{
  "d_mlp": 2048,
  "activation": "tanh_gelu",
  "bias": "all",
  "init_std_o": 0.0356,
  "optimizer": "soap_variant",
  "lr": 0.0162,
  "grad_clip": 0.5,
  "final_lr_fraction": 0.0,
  "batch_tokens": 262144,
  "train_tokens": 877900000
}
Each number is 200 + 30 x the weight over its row's rms, rounded and kept within 0 to 999. Layers, rows and columns count from 0. The size before them is the row's rms in percent of the matrix's.

# up: layer 2 MLP up, 2048x512, rms 0.041, rows 82-92, columns 448-511
# down: layer 2 MLP down (transposed), 2048x512, rms 0.041, rows 82-91, columns 448-511
up82,094,218,214,217,220,253,245,212,266,166,168,238,230,191,168,206,220,214,206,184,217,228,219,208,161,183,215,203,217,210,170,201,208,203,206,182,222,200,171,200,226,225,223,197,163,210,216,181,215,222,234,179,205,290,183,246,186,170,219,240,177,268,170,187,227
down82,095,222,218,196,150,163,190,206,205,211,190,196,182,172,165,243,187,165,178,163,206,219,218,198,227,238,193,224,249,187,202,215,189,200,191,223,228,208,187,242,188,167,247,210,242,239,223,251,201,169,197,167,174,132,245,165,138,249,207,171,221,241,245,183,222
up83,098,235,178,225,206,232,154,265,233,231,177,208,209,175,210,250,211,196,162,221,163,176,198,221,249,188,206,197,182,150,143,197,160,187,220,192,179,159,178,194,178,233,186,190,194,151,161,218,154,224,214,201,152,158,221,170,166,212,197,191,202,136,201,212,178
down83,100,177,252,168,239,204,219,173,222,185,195,240,207,217,233,214,227,183,143,216,211,160,198,170,201,180,168,233,184,192,206,212,171,145,178,182,161,230,193,177,241,189,155,127,255,269,192,186,193,225,197,232,217,206,180,216,194,161,151,228,223,187,207,173,217
up84,095,203,217,204,231,152,257,182,187,203,151,162,202,234,175,166,186,168,177,193,168,219,179,209,233,214,237,159,251,164,204,189,201,236,194,184,225,229,224,183,198,201,186,166,184,163,243,246,200,168,216,232,168,264,169,160,216,204,181,194,148,252,209,170,184
down84,094,186,159,217,180,163,171,208,162,186,200,200,187,191,246,196,137,192,213,176,197,207,248,261,209,163,169,198,222,248,151,197,205,189,212,183,159,168,198,215,209,225,228,192,172,156,211,160,195,184,207,208,195,193,155,242,254,222,201,210,235,198,237,193,189
up85,103,170,218,161,211,209,198,207,195,222,195,203,205,191,202,188,142,191,185,230,160,194,186,203,227,190,203,189,171,150,186,227,196,223,300,172,224,216,210,190,195,258,174,189,161,211,259,202,130,181,225,240,211,200,271,191,193,171,199,205,204,135,183,190,204
down85,101,241,213,153,234,173,258,194,152,227,231,220,222,171,195,218,204,200,169,197,226,186,187,181,227,196,228,202,277,200,193,198,213,148,236,161,220,181,209,191,229,205,189,198,179,179,197,216,232,192,255,236,187,160,193,204,192,214,193,168,196,231,191,219,222
up86,096,143,176,160,184,209,191,158,217,149,238,234,223,202,234,238,256,197,236,168,184,171,184,166,181,185,262,186,225,230,177,182,184,196,204,186,205,160,218,208,249,226,235,189,157,187,207,242,182,213,191,172,201,244,235,188,215,199,186,172,235,218,202,253,238
down86,099,162,214,198,205,157,139,218,156,237,179,237,202,173,185,191,169,230,184,117,219,270,206,199,187,205,202,202,240,164,273,218,207,226,237,220,184,225,153,170,207,187,199,200,170,203,158,221,171,159,170,194,171,217,163,246,194,190,172,221,165,192,162,203,206
up87,105,220,166,219,217,201,212,202,233,209,208,154,244,204,246,180,239,228,239,195,211,159,220,215,238,208,196,189,223,212,158,233,226,240,201,171,208,239,220,176,193,203,189,180,200,243,184,201,226,180,209,223,191,262,225,254,222,180,214,186,218,156,235,199,217
down87,101,213,203,201,193,217,191,221,225,196,233,196,197,198,178,160,214,202,234,198,151,198,227,247,193,149,212,227,245,172,219,165,155,252,187,192,200,176,176,184,213,188,216,240,197,232,201,216,185,196,204,258,215,201,207,203,189,211,237,198,146,217,200,167,200
up88,089,174,205,175,173,210,228,153,184,196,201,197,210,220,196,199,225,230,255,210,213,202,186,219,179,192,210,189,229,178,196,266,192,254,228,153,114,199,166,177,261,185,237,185,184,189,197,236,213,246,208,228,209,225,179,191,220,218,207,209,171,206,170,202,149
down88,098,233,133,205,236,171,175,179,212,188,203,204,224,160,182,179,171,207,171,174,248,173,241,204,240,233,189,209,157,194,161,164,192,175,188,215,240,191,211,211,149,225,154,207,194,183,157,230,233,207,173,193,214,199,172,192,147,167,173,223,172,182,202,235,158
up89,097,174,226,208,161,211,197,191,196,233,214,217,235,205,217,184,230,169,223,222,210,183,180,190,172,196,175,184,184,131,187,154,201,152,136,206,185,236,196,136,229,205,209,229,181,198,257,206,243,197,198,221,154,174,190,220,156,223,147,202,196,195,96,201,235
down89,097,250,159,215,198,205,204,149,214,168,204,145,201,232,214,211,216,192,194,157,183,175,177,197,256,211,163,192,223,227,264,179,164,186,173,210,180,222,223,202,198,241,194,202,267,217,204,203,198,222,200,223,195,211,220,223,189,254,175,216,216,176,230,179,184
up90,105,258,222,168,226,233,249,151,215,196,172,195,262,192,167,185,221,211,250,188,184,213,219,216,201,161,225,145,179,139,248,200,197,157,193,200,180,207,206,198,218,234,168,239,239,266,199,195,195,209,134,138,175,218,199,175,171,207,169,144,163,211,220,221,164
down90,103,190,175,168,244,218,202,183,164,181,209,155,185,190,166,207,184,221,136,183,213,188,144,210,153,210,239,180,232,215,175,168,241,178,164,227,207,226,207,160,140,197,259,173,206,173,215,214,181,196,210,225,209,217,192,232,203,237,219,200,207,189,208,163,202
up91,102,178,210,196,181,215,212,181,213,211,210,146,145,244,155,183,194,215,173,166,214,231,215,190,211,192,218,187,207,204,215,169,196,199,182,178,192,173,149,246,198,199,228,194,246,232,223,211,210,248,138,251,194,236,183,226,265,200,186,180,174,213,217,226,218
down91,101,149,174,246,266,259,199,243,159,174,178,207,230,150,188,174,219,206,193,166,226,203,191,217,184,294,216,170,185,217,247,217,230,195,176,195,232,200,199,208,200,190,216,162,155,225,206,173,191,197,269,160,228,175,232,173,165,175,230,159,192,201,213,222,203
up92,094,180,194,190,186,150,145,221,223,218,226,189,194,219,189,233,249,222,201,216,211,215,252,189,223,247,220,207,193,230,238,164,219,193,206,197,187,206,218,220,254,204,190,176,210,177,186,251,217,163,210,198,189,174,163,168,159,197,168,196,219,246,203,190,148